From a checkpoint of a small transformer trained on Wikipedia.
Architecture: LayerNorm before and after each block, untied embeddings.
Each number is 128 + 32 x the weight over its row's rms, rounded and kept within 0 to 255. Layers, rows and columns count from 0. Numbers have three digits each. The size before them is the row's rms in percent of the matrix's.

# v: layer 2 attention value, 128x96, rms 0.0875, rows 38-74, columns 0-95
# o: layer 2 attention output (transposed), 128x96, rms 0.0752, rows 38-74, columns 0-95
# q: layer 2 attention query, 128x96, rms 0.0901, rows 64-95, columns 0-95
# k: layer 2 attention key, 128x96, rms 0.0899, rows 64-95, columns 0-95
v38 097:142171139105136067169133174163092163105118127145120116170174138151060080150076165180175141103119171091068122152094149080094143100076116132161102067141076116100114151102088194102172110127139132127150106114156155063110112184111091166120182109102152147145117121109136158103158151110162157104
o38 090:144078103116122095121113160102122149130134142136146145162123136077111112085103097141159084165187110170150148142107144118141159181093159221110127086109132122095107074110105129159107087160192185096154110082150111146138184135092107135093071077153138166123114134178125134083154141188073194134
v39 086:126159128118146124159113099103095173114163161112143107130102067142092102096135182165139115151140153106112156130115129194105080185041121141101161139105148101136151087117088129138140120143131177204075102176170178143155133143178102150199105134163129063153116146177155116106194121163156099139
o39 087:154124132179103110156098083079125139089125174163152158121090092140051104159154164064100105147125161116125129154167121149116045171125148154120116121121106138141134090129111058114153162126132157138158104157154179180146093138129109145090086127145136011145160176138149165179171133106142141112
v40 092:154148091148101129175119150090171163078104100091093138094136152128063091162107096216086180128109144115144100123108118126124163083154151064080116131124129107108137166126112180142163162153113208146159132126141168087115087159091100143092140114108104141113133191105104103155195114069102110163
o40 084:089152095149109132152128141102166117082078138131131168171131130129124116110086117218124129100156128137180128164087116119133190109095120154164123069131104134144154153094095116192119189140059199145101105091140110098149129138109128126131086082199101193110096076169113134105179109131103083151
v41 083:115124167168126135144148137165134164127133133158101131076096175080111093131179175146186133190103166204152101145091142103140120107135070160136128124133148125130161184105167134179095121128162073078133174151099153107072096105137148100107176108130141119165148128128093135172063136179078187087
o41 079:159141132078110091169113148125109111100170138151112099092132096098130136108155180135226119217135127170124142110099158115159147087079114107105151147121193105077117195114160117145154101178191074126137127146137110127138131043121116144180149107113167090156082155145134111148117148161165087112
v42 098:150074096093145193075140158077103101133130148163082152210123128117134140098114109134190159153125135140163152140159165178093163124095092146083107130118126108131106101084088105164074119092133141102194145127104168185102151122143153072130064135191170134129145094097128096092164170122093162130
o42 096:171178161069054133083127161158180085173150124151112141110121099137150077162137114172144178119098093091090102133135111152139156094134135110114142164188140131098110168105111114113142139137098058081131177152105154196098116147099151114097148156141140114163120056106111114158099077086178087081
v43 093:095134168123182058072113110107107173142115199113184150110186120133135126091118127107154190090162142139110116118134117127104107068152135176154172151125109121159128114140126199112124162106062138112162139174154123055112136131154150122158041169144128091114114146144059134080129084160130129115
o43 095:143129144115181114096113086056125142138137150093144140115131063124104149134100133111163104156165114122130108126067146187120075113179135167137051144134155134140102099124162049121104114129136133106102107112139069124102177116090114159092098184103190143075111149142166103117190153160108214146
v44 090:141149169111158167178094074157137095124110097154111110068149147159094154127098133176144158096076080049069132148135100190135130162160153102120126144147105099140156180124113132087105154058154161147158129115130128109112108150120176207096171113144126147164152152174089066124116160150120102074
o44 088:119090084075142132104087093088153148138103073178161120160114100123127137061151162059115131187171052072179123152156134115134131158129114160109109167128155149153136134142099115107100115141158179167140099097123118136106181152134132081125119103149099105163146191145127125069145145148022136112
v45 086:193156092117082176142175155081180179091082137079096078119096099178164126086167087129098144149133098128159140163132073114154170126081142129143161106128095110120126162082186154156151128084116112099105109165042113163116110093142137126166174143122160097151079151126118133155168170129125114168
o45 084:064121082060086087129177158148148123096063160117101130097157120131180129151157173096116142138075162105182135128091042136137184102111111159142170158173149099121116165133111113165132196118128125077115140116095146117139091100116161120178155093172127098054119136112127173106143144089126113163
v46 094:149123082146077199142165125130175153082130105165089140097069170233189155130168091100160131123141150123144154132115120171163142092109109079144125180104158168122130160090150155150120085110119138113084125127083177107086101099065165073158140160153138151114142128158127136162117157113073135113
o46 089:053131122064077155146187154121157155092105173137116123099139134167196137124104151161172154144141116099144122118105080139169161074100120103176188156166150138116113204128129171149137178119111074122059087108106169148141101112128166105204143105132118155103084094128118130150116115095117078125
v47 101:125116105119133110101158128092178114091074148147146077147065145183178104098144177117108123091112139108115157200113172136133118113097112075085141148148159049115078149136078130142122127117159127169074153127120129147115113165109157087180119122043086148138153131127180172187091136082161096134
o47 097:149074121127121150175130133147118140102083152134110069188044171143117119193096156139118068079143080139139106145084118155162092123155132079101152120114108119148083134138120072140121187081136163151159133073077168128154085127173130102147134123122128198133159157093141111178108187101157087138
v48 089:221170093177103092184153093127178137131123111104100148086112094109129153088085150128110130182040138097156168110111107108166127143136112147111116102113075107147142117087127165116104112118112156165107112094112103075141151158139097212122128101165109157201127079130094064101142112140136103156
o48 083:127088057111102102099167102051170120139106128179160161154117112074158142035157114137119100150120165098165178109098149089161132156071136173119119124164153135138137090151142116110115112163151182131117081113176121128158103135147123121145140083154101082141133121160124168097159178155082193186
v49 079:120101148134111068126138131113157181088169107102158106154169149123141114074134148111113150127183111103124120158103160161138115114161111078122077092094044115106076153121143113124107068161155134030115119093096079104086172169189094109105158137166164155147155103074135179136121106115148085137
o49 075:126091142100127092104115155187124160080169129097137103111155131132135134099087091124122094159095104160128126091067160161135141090078163124108130103090076132079155120189126161137099092128147134030072143154113123106128151165079144155112194118176194136191101180118146141192131160128145127116
v50 090:147113103165180089100118090132110156147148172153123162195166174077130128115129103095183181184159131143152144088193126135138082125104093121125087128100115085153109130144157104094108146151175084111084135126168144098053152082148163172172131164174163116132170157060091111095097119106096122124
o50 080:186133154074125062147091146091149084098136127105097173103161142109162122119132118110185101159150109105164122083144187130123112128126206131104055118127127100086119155123158170135105060147138073084135103179155118126154098119148167116129168187115194108154067101127111109166152141083134176117
v51 093:154077202103094138121191105095106141113095132117108137155122150136113125127093110132132188140066129078164144158166140104153103079133154172157115166121104157144077170090128203087154089147143140096159099184158086111074124129108164195057124149140146150164121095119151057134171132120132106114
o51 087:151121124091104194075165187142133153104093160163146153143117049118149146115058073113159113129124106094145170162158167132165178129150124161092141158128106109100100107093082074155122148167163102110146158086154104164061072142107176177133167104132168162093123135131107091111130146097066129132
v52 086:104126147124086129093082134189219068132122115107118159099121142107172148102109155047151172080096092101159118142148088108097149123128125189145149129134166118159139133177121117090122120106112156156104165123085122119128087081078135150088098138118214094099142153182117085106095098149076165140
o52 079:122125076163144146063128054130119130152047101156112149072156138163136187093152160128126156153149188134159119112151110133166176159139088087166090204156109124218095119128094147064132142091119110108124109122087121077106109069125133078136148129120133158116151086131123120124126131178115143168
v53 092:107161179100114135106157158085089118130120131122103105178097141108160109053172166136103158125113074189133134148134120108157152061113139141136148156095111180126164151100129116092110151191113144102160158040137102087177133155091149104196133151083142129109158055160124164147096176137173145152
o53 090:132146150161112140087139168140122145155146135102106123169123148075174128124117121106058121084140161149130132104106039128147176041125092124149144164122102172086110121095075093096129130163084090128102194106129126086155148139206134092176115160097119159112161098130122212120108148086169128149
v54 096:105135117116163089187064162130204116119126156147158144178081169106171168150154100074117137106170090157169115107165112068159134157150089149126153156136150096147127128122121124145101167107103142116130083115116160165121159154083124096165163153195182119114108120085122173123081050064108147109
o54 091:134136150199170121154093073127131103133121160091117124063127127170170113150145082177140163119147147131100111130161071140102107110172112087132131129134081105172127173107116166119116090080070135105118104164073125067141104147110169107192163186173112187135086116101097110165118098122203119156
v55 089:098149128126121120138133180115151166147100119148142122066114137178144153083116205080083087198128141136159142121110130122148161087172126133098101195157160150115152155096197123171147155111120093068119102120094092063131108140167140177127090123161148136099143078077164152131068110081124139070
o55 086:103063099151167075080166153085148108128131147117152138122110052121154152078084114148132084225087155137128196094066120155121102119155123087153181145115154111118136159151089124152157115099168118121096095144175149038169107099150115168167154157101113128103144081113145107137116137151124128143
v56 091:102064157160159117198059114099102149095176142177104116157157146154123154105196145106093156200182146079137122153081155182141129126146115113087128115159119058154121171154158094188141091119183171108096158122104117159141142107113159134107092117144136105120098128180114100115093125060133135122
o56 087:168153135185136131147093096129143129045111077126125141127125105171114176128104132159124106139071133126129097162130141195142114146116107063113145158100084106165137179233129143126147124099141106100081149187113151134125054174138126104124151136125160080176094127112109109190122131106194113083
v57 089:078171147161105119161170114085066088190191174090132052168089151157099083145073110119170151160106109089150121125120173089149073109141158187126108160133156075119179126087108121141132102145151119111119119143139143166140151146168161129143096084135172106174100099075142160104160110094127124156
o57 083:168097141172123153106187121123082094135123168120123182206071086097054147182099053114175125093092119114095175094120133123121159165150148142145128172132100103155150103102130071125141093161150112133194181131137154128063083144145157127131104153148123123102146118083118100112085100148146075121
v58 094:144079151092124089125147113175080117098109104112180190103146101129088186127168082138162135083146145160136087090159108174101144126076146067108125127088132151121109165094158096204152112087143087158157176096191113138127158122090113133121172134068155139160112136163094078111146108132086164176
o58 090:111205145096115139153123126171185127126124103127138089072139160153090158140100150095150213114147050136157099169123128132138147073070170145097095104115132148084148125156125144155158104112121114085151122125145090131153152117116121191146102104047159095130034163132149065149102097122146127139
v59 090:079088159117118151054165168158068095165178138142161106145115146127097110100166092086144105082133122186164127165163154080106144121109128152141138145093143163151162134104132166115127141147164052163109072129216121186158167121143162112179094151171153166108149114124145166119151114140092119180
o59 084:163147209166105175077151135186133089151158102095105074118127143155133085231130076128127129121139164113051141134154105139123122089172169099128094105104091138136134091081132111106166132117124099083191171162122115137108112144116164173121132180107095150112150101065121136116075098117147097127
v60 092:143113173138152165075130156088130145135158167136161114055151084095119092090133059093125106107162130131162161149172152098127095148206153120143124145099162156133121141085082108096138165139075117177099096147133076100143179098143108089154121112108154095112073074187121075123089181165096139111
o60 088:111116185200136150094119109139116093155114096083153127133117047165160128212106125119054153121074144086100154175131083152138101102151133091108060168139148114142112125125135119064129183155122138152144146183162120108134093160086095155130170096081143106140185115118120120163125195133141154135
v61 084:150076080130122134095129144064140158159094161126107089187103052139148213087162184134136093064159118099141149155159163103121100134083123066119147157134158171132147097107132125125099101104137160109110108110111182133099067137110152120085132087107070145129131096113191085123147195128124129142
o61 076:105123118098062126153152200117194158113137199138113103134125151108144122139106153175099156033170093105167059129156140112123147123173092167113180137197198147108115133081087133128112147112126106119108127151133126135136089131177133110111113107139066137067176093114091150142092117118113113083
v62 091:123123148178139155109155095141100163152070173108149136098182143083105187152093105130143065123137206149081129111078147143164168125109138098158145094171086120176153163117190084203139161101091117137156092106076115129134118140157124121146183104141111075140147102123181116148158105079102083113
o62 091:104176115070148066185132131123149118137159137156154102085172109068126146093099150013128104172111087160121152102137153104149118125105132174119146156138177119142132149194160108155129100144126148107148108144111095127155157085120100140158128095138130042090052196119172116130131136101140118089
v63 095:155129084136147095066135118126209103115156115145120092083126081081159111081104084090115117170077146142183109148158107172112102134160108079121160114177150149110102124113174124090168123087105112180163130106178087155089136191125128217099102135112142144175093128144123149170112108091162165139
o63 085:171107124144150155079182093089105092117123097098134126179113118147156118125131114198046137143090169089132112173150128151113114098143110043142102106168089099145162101092108133112130159098126213107145123108148182116138081153149154188105170101088159116132186051081130120146132141132131133151
q64 075:096053179124145094149179094144109107131071143087079115137116119131067142115129142137192142148131121157108119140113173138157148174190103137154143188091098118142089146115126179135144143076084159172149151119113120172104099140108150048046173095152161146098077094128116103110141078109109116152
k64 105:118110173096123089112152080156114137147094113171098111118173126119120128124157202153187138172092192141090128113109204185169118181159098169138124155098162141207064153144150096117134099128158121127095128144141115151137162106123165119131195098083122085079138185112117098156119083149130104090
q65 119:135064185148099077129164088157091118146079115097109075136140125138104132140146188129196181130096151210097110176167171181176156152136095153161120184086129139113075152179199136134109144136090149143116135132109101153119138143164156071108161088125114105138101139144165112144143089100110089135
k65 121:075147164089163103109146092157074199149109124104091145091160116105128135097116139108170100134121137100140114078128196146118170110117112130118183124137179166181064167107139087091149133122178096088134186108136141163110157089094132125128150066128119122106108196148122132124129104163192090050
q66 116:124076189111133082137179094178101116129093138094108089141131109130045133128141171139205166165106145177091121126156157149185149163146103142171136143098106124154086136149184138111132155128058136132122152125089074142144130133150168043106174114128114096113073145133179107143131082110127074124
k66 121:091121144092148123095140052132097175123098108097121110096141144113172131125134175119136126172129153129134093114106171173129163115111066149092182144160185137162089153134108054105178130130149081094116141082130123155147196066129151143131131090134082088102109203141115166083164117163179113071
q67 064:175197135121155171159177140120083126157103064100081118158133126164132099169190113138158109161098129162106175091104148142143079109105090186141114145125096124123134167145163120088091097129083078141120108136091044138095178145143147137113088086130107124148128130141168156113180139041155110084
k67 092:076105085073117075154139069150130182131076107114176122107150162132137165085098139125138112101070138103110098177148200117127180130149117163124176134114150128120177122128130103166144159191198196140125113127128122114164150056080109143178134108165152143131130101174131127098155141123203127125
q68 069:107106144108180041141122104153110101180152097127149135146120147129090103062103152124193158160094143164098087130138156151106187154146128146122128101088072117169096126157210184146162141068082127148116128123153086132116158146085107122170153179142137124139106133115185118141163177174104092180
k68 114:098147119094176090171125069129097146103143095148118130096188109138115107116132191102151142119106171159153147102135168176152128136136118139114146146128187133147096153187067106055130154166160103149128135117143123145158163065140109119160129043068149109120128216157126160117153091175183110096
q69 093:061222065103187164142130167082120151098132101140141144127105148124165136122101074116104090137169131080196155133095113108089071138095136135146151121155121138143121094084046122125138118148178135105146094119180120161109112116135099200126102177086160175144153124125133183092141122091128150124
k69 099:169132111163134124121132141122171089094151173112157126150110171114095127173144137165124148084111136099114165121164096103125121153164187120141083120077079091101196089137150147144082106157138191116091132118093132112156090181109142156149119201127176113131167007127113095160122176119119119172
q70 098:153125184127103143150169125191097112133111110065130115115179100115139133166156201096114117129116129195102095100102121138184148141126085150188091202083136146151074135163150174106124157130070176116113147140080115174150100160131143094097170100081147137120060165135140099124133109086096122174
k70 083:087134121078144147099090059140117137061051096111113135091117097123146121154068133112166120137128142093089154096149165174120169114120094167068142103128109112191135152126142107106198169133165091123093134084115166115141142141110141127177139095139128147134139209143133169108125150138214109063
q71 064:141128122148152165065136108115119185064116113120106161110129133148085135143167098150107132156086100145111125142135150164117047182145094183119140122127120108157175127090103153171164056138180154161123086108083121120099116085138181165129171155145089077140197102111132108156070113157097157063
k71 136:196137098191102131154127205098169078136141164129162142179085163089128146113149100144070144106144077125144130163143050081087115149123158098121108119128083105094165103126144157154115120136128165176153113129146156131160082176165109149089074168127150119157112067081103109128105143088110132196
q72 080:045125111087147098168080114096176092097192139170158117168122178108107148081091126116130157089111147113136164148149079100141134122115202113122127115147127148095174116171094170095093128179142106154143126174195166138171078102126051101118098088142120165115085134105106149133153155163122170148
k72 184:154146114172109138161097206100143084121157162161150115133098147147128143137151103139098162096153131132148157126138056111090096130140205114161097115099063086065172080152115166113110102146132156156160122140134150109166065168163084128117089156109154158161157065124128103131075131122074182180
q73 091:114116131111169155114167154122031149197117142143137107187121111135144102135123122144136100070183164092144131180064108132139149145119102136115143158178150173134097163083064135093163043108098119144097162088131127131086136100095102072137144112171084155119096156139153138080140067092112118133
k73 098:143112111149048122125107141133118044088151150137062108081118118127130106143169094133155119148189095160132163169147064109143118084090142181144146175070127095123180127141142092175134135086125104175120109190117107162114124207141094179141141181141160129137119101133162093191102135142117144141
q74 098:134106123117181147117116111104145172184120118144112130114092139159144154096079094093211163140097074107086127105118105199144169126165145170071095120112091128190083132162148129080107076174129155149169096159130157110160135184094153178120135108175130099131085088082177156122078138124165147127
k74 115:095147118141175132181100168112089122096092116093099123124100123116119074096144172140126118145151126130128132183201141071127149170126124081170129095206168058111193092156151153123126177142157151056132102135099113119171135096151076141115107067121110128115108112094056134112164116110134188139
q75 099:169097185150160121153124095122101160087106092084090146114097135120103114157142175114145110119088077135079075078142144170142113186142066100131145161102135122155100159148178139074166140128089195143127160121098132157138152099072208162101171089156149052155115151134099118100091114166101128134
k75 108:144155144182089153122095213118155122132143095093158126146134119140104153146102108155079120138132103112146133145165093085092159077128142123160104065175080119111179109090160159164144138123164153175141107153177189119119100149094063143165076147103143170160175072089106155119169177126114158188
q76 109:101125130133165126129083115103196216120117097117157178132147136164192078072054147153118067129133130104175136125119092097138142188106137143075160071165103059100124101101059124115143130109115088119146148147099113160128147152088135160134153099095120090116149160104152173156150135119175088112
k76 106:121154177132139155133143108141137084185093092070116119154123107153139108117135192128113128118099175141067116128178203146134161142158101151146120147140207162225072106191126127162085189125130145110075113086162091117072156146088131141139110116129095142121116131164078119082148157146131120111
q77 092:154143141125130138090111136082156175150114167165185180148141109122048158224124160136112112101188086100108120111146102112091095095080173133113134126103097077082142085087126135096113129134148101122092104117133157093151096135138098197179081155150110108162127076144107164085098187141148143099
k77 095:118133178107163111110107106142128137127062150100132142124169113055163123181113098088107094156103142155122051118113181111137186158106089121100123157134191180199104152148128098165131128114133125102140152093123117147157145052147133146139142053108077093125162183130159115110157097171128098065
q78 100:155136107097183122155121149080193117115174150107163119173110142175134087081136054148133131143140083135141104074150118140156096109157155112132087175103197078102150098124119170104113132113126154168143164137163065135149126178099097118154126128137187067217093119120137129171104127118095136187
k78 103:164107194068130072151144184173131149112121073174089153056129152158152079136137207135158123117083140100126139139141130158070098104126131174136109146157093106169112131158120091074122115137145208146135066098115164117108113110164107135159087119082080096152146146114096130090168095109136158131
q79 095:153129090086134102176098164118163083121100114105125148135132169091172159052139186163120146116140134120171104057172168111171208101152102109070098089101126105116101111070133129113149099134145148128160096101181118161108189203110119149074161117160150116115107124119149156108146101107188107117
k79 101:122134165112193152087094129072108152146125070098143139148149088131113105163171132104093123113116125132137151176156148106116077144115129161166109110197101119131167131118122161184068121176168179133118125180074132055134118161063142081183112166082114116100098081181075134145141123145110090157
q80 134:130200058133151145124102173091151155150191153123181160134107120138184120117101073125045079118136103072171129099104131098093110062127183125096166091164128103131168132116079149112157119134141137112132108124141159067130112131120094155171093176128146142137172098126104160135113196143174156155
k80 104:181113116146111159177135204125171067134159146155103133163092150132106083158110115148135134114129099153156139135133063116149121137110133128133078150102051085096167097139133190138110082113096162183127147132138093103106098212105102110158141145108146142138124057102100065156154129082069140178
q81 054:043127116108164124214121066139087172109112090073134132147088102159143128113078084131179095092114144087106146145163104120128164190173105135119173141125145147147128096105073146154173087108149171130093163152098116173131104109122093096102151149180144121156168074203107161115151139141122136125
k81 073:153051099124083092122123123124123134133138182100105124143122188081093135136165153136170166169152189209091124161156155148167119143137092161157152140098121057152071135176112056124111127119117153147128073071166175140136131096145120099088096119086092089120110164098118132133146070148082117117
q82 051:073073156118116143147124130152100159125160068062156149189099119117117154175087112137144104095098121104079090135107167199168142135086133120126110117139167115118109097109090076128097101109139135089114101145105081161088121160135106079087138091220102128177096151175092099166083168102125158103
k82 059:151105124136180107147099129165116106130087181112091156130086178107136082090161152084158185164140118191122121096180149100078107095168129124174089131108088120161137155153115150112126182091141166118136125022144162190116150191146094114125102141096111122118115145066139165133113073132138108169
q83 114:119047207133099072127134102160090119172083133109100123133151126110082154137146209146208166155115148194089104142138174201154127131141107109143109157096085126126101156154187147125122171094077153131120134137127096170127117144140168085119163120140123114098074153155154099148164101104120087144
k83 104:085106159067160105114137085128115205108124131099104114098132156115161112130111137129143086148106163141132083112122161108139166153110108135128198128126207174183060159114123091127167167136131096079102159114138115133108196090134140129141140053135102129115130201112138145080145117159159133036
q84 111:146062172140112116117138131180085092144093115066088156129150067143098157174146176183159126185116114151085123151156115170143181143150059127131152148073148124125078135116200117157092160088122162154120154140069091130121168155137173110062154115144122105128143146159163081120147140120077111148
k84 092:076134119060174088104135096113145167148114127138164129142151125128150149064115157103111140120130188155096096085101170118160125113127123207117174110195160159174114152141110075130179187146133102092088081112137119125164198074122124166159181093119144122093087175111128147137124116154177099093
q85 093:178161046115123178131100131100132123158109110138156143088091101101166081123123096120145117135128122112128090161124117081068100157099132132198119158174130119101099139093180071156079122110186085096130127160175149159107200125157194145118107194193101141154128145139141193115166128136129146135
k85 089:081168128113159078134136068140182183115164094104136037118191082114092182100140138151094130196166128099121166052150196136167152114140105090122161128101158134134096167094123162136126144159165159149109123109119086148089137118129113133144178138147172090115117147191118143141112170109146147094
q86 098:019116161102139131124185114090135135112120085153095136159115098124158151144168135114129113166146155072150163102145182127182107194129092150162135177160132157128066108080080046151088099130146124113158099113159078185121178128144153111121164140115128148102075142148134152086120084124133099103
k86 117:094122113140126152094105146124154122111148207090151091106108152096152119114101115146146192091174131097093117146162090091049122108136169104097113168119089097131171122156172149166116132131087172133143136158072137135154108199099074135115085201178141116138114038139088111147137165114100131170
q87 134:160149060143106163110089156095153159112180138172158116111110162092141144107139075144066080107177110084147123137100081080059115107089165121101149106155142114114158142110119121130163083158191123160119113114170184141153125104114076186133072147114123124136193085115110151132107164167138201133
k87 096:166141095161082127101100189094175064124148140161178136141118122139133122139119082139088128107130099133125155143099084078120110139117169100104096121153069080092192110132148126147102125138084158158172098186142150115140056172149126112122095204136168172172122081091128103186102158096078153146
q88 179:150172061175141162139122185064160108099146143149194129128106138141130107100111087138090088093148122084139152128095096109068095124115145091101108114152087108075182108115119134126115089169144134130177081143139163098188109119137076169124055152113133128161159051148117156145136182115142185151
k88 069:113101147049124079087145115109146117125104149155087118150141141117161170101144152162160156168132180156114121171141106131117097160143154183080158147128144171112078195124186096106161095112184163136109119132132097153145206082135096159102107071093077083109090161153166173117108114167168107103
q89 090:139149100125110152159099205140135140157139215138160131086129079176127051175127077157118130102103123117134141114116079156144134131110155045098195103155204171133130126087107058090093139111098079108128106123149079125135112127130094102122133145127161101163150167116112151125143089191130149147
k89 079:149137156072096083131207093128112111112165081142091120125120139132186160113142128107155119134167115136079144158137165160075121091155065125158158183138118154118102123147106150119159134107138058130143136134062087085083146133177121190124175159128118157128197121115140152193156205136100135164
q90 105:083110159152076139152130148098139140126099120150144075119096152109146142088140117104167169179154110159210153114118116142154104182120103154101095150091086082050098161122177162139108093214141133135144166129208153161155153142156145129103107133129089105177075128117168135130132098060089107136
k90 098:092120139178189135099157170118079148067127134110109127169131142126056087100156099166141140137144214101090186141137175128082072167136149119127089170113084085176134130134125059138159124133128077158135114145116178152183099093126100135143100132149099150134081111149108119098066112104150140079
q91 097:113123132152138180183198163081121128067136147148122117106102132084099137168143101159150145132152132131170133170161107110106056125115130164127021131136058132066177140095154095132153062136165117139152113097135113182161109117150126156078139151141121162173158094152104116089087117086150095123
k91 088:077078154168171117068082116168101129105138155128169151169152160068069137085137125155141109192143153159124097175141129127099105120140111087125122164076147096148086155149121063128108161189113148154094129146126151190133147137136128092114134192148086121082111148082153117150147074186179096108
q92 101:092130172132128159140147124180088195076168083088129155104138122138108183144100134112138158132086109141103083110080135209118099178091113107118135143110121164168111116080118162186137132106123166159127134125110135125159121153115159117079171179194089065092109138150141070168094072148082138087
k92 097:160165103133130133132100197106167131108114117108112145193153107099165152135173125172097160152147104131113141162159097116082104112128119068143087141107098089151150174098150192150149172090056099135179120088157147111161106107126175140135077124103175098143165120039115104152122180066120117172
q93 095:105213119118138126170108137120127182089081137145140119208118127104156194129108137069134137123122194160114124113122141117098073145132201124081089203073139110125159143097146089128164096194110134159105159137099087157139141105052112147109127139133170153116111080078107154120123141160118157140
k93 098:112055131133156135112093095101122112129093180091102185090174215149163080125145172119164105163149146188131084096127158132109131061155119145102183127137121137197116129167147150081122149147131101098158109143180164117173132154152195101138118083086067139107107125173124115149157136124172118123
q94 107:171141089098122120225061167146165128100136138110151115137200094139135091144129189115137167097110144099094116118163107125140086142130111108107128211092109108168110161186132119135097107156089117138155142102065166149150143136088080080141157057157185147112105137098157145133080100160115152135
k94 108:066133129086119127095138090123181143099073117121140116118150130183206150156112156112127058130139145177124144124149126106072124088139166151200130072167106094128149085113098215109126066128124129112147060139138144130118113198141076137080162106136075135106156151153151130144135179148140122151
q95 104:142131127088097162141058163173124103072179104108177114124129172162128155153081162109156123150162152119071135116192081099097106108164115092093197124165071158136075144107153164073148164126143161141132135109142114127189087213153157115143155120133120123139159138138114082150096131093175162149
k95 102:119145140147125099139136161135118140132108103166146145152128146113193176127114136114185076138138176140151142131145141128157148100114085199168123076084130092178128118129085147111150143187086118081149123112156146073153154127054107114125127134080152081170109131079082230121076151156094152068
v64 106:132177124077115060115132120174108113094117157142116160117136117107089130102168093148146135168181107108114109137155096091120156096163161097156188103152097164153183176087172094101137129149112098108106131062174133148109142150142141109126109095040135107151197090024123106127102160144105145145
o64 110:121128126107126145180099128147189173107071137086144122121169165085153076116093167156131133158155168147153130125135131117195137071106175156203095080152147072111090161150098094143136133115079111134079093120164152111074126116138113137097102140125092165091195138073112117185161171149142147075
v65 122:177128088111089104164167106133127121130141121095124159157167116079107105164136087127164174122201127122125130147143149081077098126166080142123140182138140094110114019187067132194126188194134139103126117158098126148117142166130128166124167170138096110077151142080159167106109105127151124107
o65 114:161109139158121074101143163154141193113109144135177134085126085093091135113122160100169080172112063107161123134134125120106131154125090138151107141073112128142169125220133132168070071141133200126121163166094123110093140096091162136139140146138148112115077189157074171116122093070130135068
v66 121:104114123105108141159132155109183138163145127140068160100185117150073072103206160172108170079085114098150096175178118184155081166146168099138115062146121100142106178112137120124079136128158112125095103094144124137113113098155133148200114149120106129131095152159191173150118094062139137155
o66 130:074121130092085122096135104147141145116110154156156103127073080109145104160150130085170152134170172130053107117149121145157069129131156137143182095191093141088169098067105094129062108111097106149117171168136162142215147149093163096114089150082119153141140189109150102158107115153151103165
v67 118:106193095169126128094137159166123163100150088151114114066153086098170113103155102163136145155150163152122100109089155106120084118142124150115169171114135165125189167125131176066143176103178078117130095103069087134160091215161136085123119107159113115074104102089131112100154094106128182157
o67 131:185071155149131130145107112136139126118090187105174126144094177123137136121161161119107115157116198168097085141148145130085098125208206144160136169129199122150120122149168116061140124106146141092096116109099158072130118129187132103091167154160144131078137141089061084102119111099112142084
v68 119:106109056107132074130089125173162135086147133118159154139148157117154136157100103143078175183166100159124136152164121088181070099108116146142134130134131106132088193128151129138123105151169154117168122134185181160135120094197077105157107086103132155046113130104148132084143111122218165134
o68 120:114075148139079176131121170175156121131192104112208090102160149119143092123151083174098122125137131082112124195177108173145111198113148137139182149170135114135072126095099156144128120110074105114086128114115128093067069122110135148160111120103101164112177107130112172061156101166128163135
v69 114:122101110123135105123078103151172150120097115149151115145160186114141076133207135120114123127126174117113137100137120151130123123108166191142130084123160153104094119180153141160073156088158159105145162088184141166100103086139097153120148080175058132149130107217153104149173130088070056155
o69 119:146153071125109141144106170139099174132132102120053138117141112163100083151177061098144126138121094167134136153165147124158046158090108082124136132174132172133140123114148165090079057090143089185126119136104135152107105126095191163089142145145135158143110083138115138135129118169191106217
v70 123:090086095089075117111164111106126106160120064143178167107168162103062209109125140147065150151103171111145062138171082087140113150116134087118128168138150105115166191098175143110124159157129130153135140095141108128153093132136131093130080098168106127108171168141164140173198095152121165107
o70 131:116133124113082140108071122191200156186131133163122138131088114167143083124084139150102159145153158089151117088091105078156088150173135105118156106141133099124104082105164100107156175100151136079085146131155112103176089127180161122178144119093154186074176120105135134141145056134154149058
v71 121:172120139155115155092089151146107124147087130153164093106115144136073103120094178111151113124083194203165143096139134192180146103127138084083091147102142096139123115140175178137115117138081088154067102174154110130155072151119184060098126075132132185128070155103121099157113142089107113127
o71 129:157122135095130151108153158092159042134143144125085166117106152191071123121134206100102112069144172188109126132139163141108123133131114153100129154095077091082137098069176116119128187091150128126120092091147086086173161155132115136190159137120151105175182072112139136158144139107111113182
v72 116:076076071128135131117136170124154111120126182113152178115159167145100117145131154155160147139172141156088096153093131116085106201077123084120117118100095088105132097171141155077159151116097099102063142091045149148157071133129153149108122143136204135161136121117163099162089166065143126088
o72 121:148105049133127061133066136107188082135085110163178165156118112136124089108106123177176127099173142131130121087107123128107157161220109118093142102110136135139149146122165107112086209140094099173109128123122130079158175133083136146109056149113187130141157161104126164115160174117154126111
v73 123:112145121141150138167097110130074156119164120087125052142193190168097155082130071078096172121114098175153119121119112089177089186157143127116123149102157150100094154092185107086132169114144148111130112141173153138143133130171157108153134109118062131056120110159151062079152114092139172114
o73 135:127111140148086183128115133112155107118130160156140123060134178120179121124139167099116101142156108096078109125089116137091068100142130146163172193156129141155080127110130136096182128106105146122091099117096101114088140171150172146081183091051170169153138117202169112100098061132128179165
v74 142:172176127125222156159071112099112124090141107130162154080132169098170099113076075155144158099163112100135090186082120157161126124129129124094150117136151098124119163149156060145180166139095151155099161122125120154175120117095157067149109131135133101082164092087111177133114096163187179147
o74 143:162162143163107123179070118156111180112090170113155105174151155161181130106134164120085108082090151105140133146082095183116118130090105194096168160151130108116144149102096124112175135169068128134080118171156117136080144081131044124136131160120143139177115101141056132111153058145088128126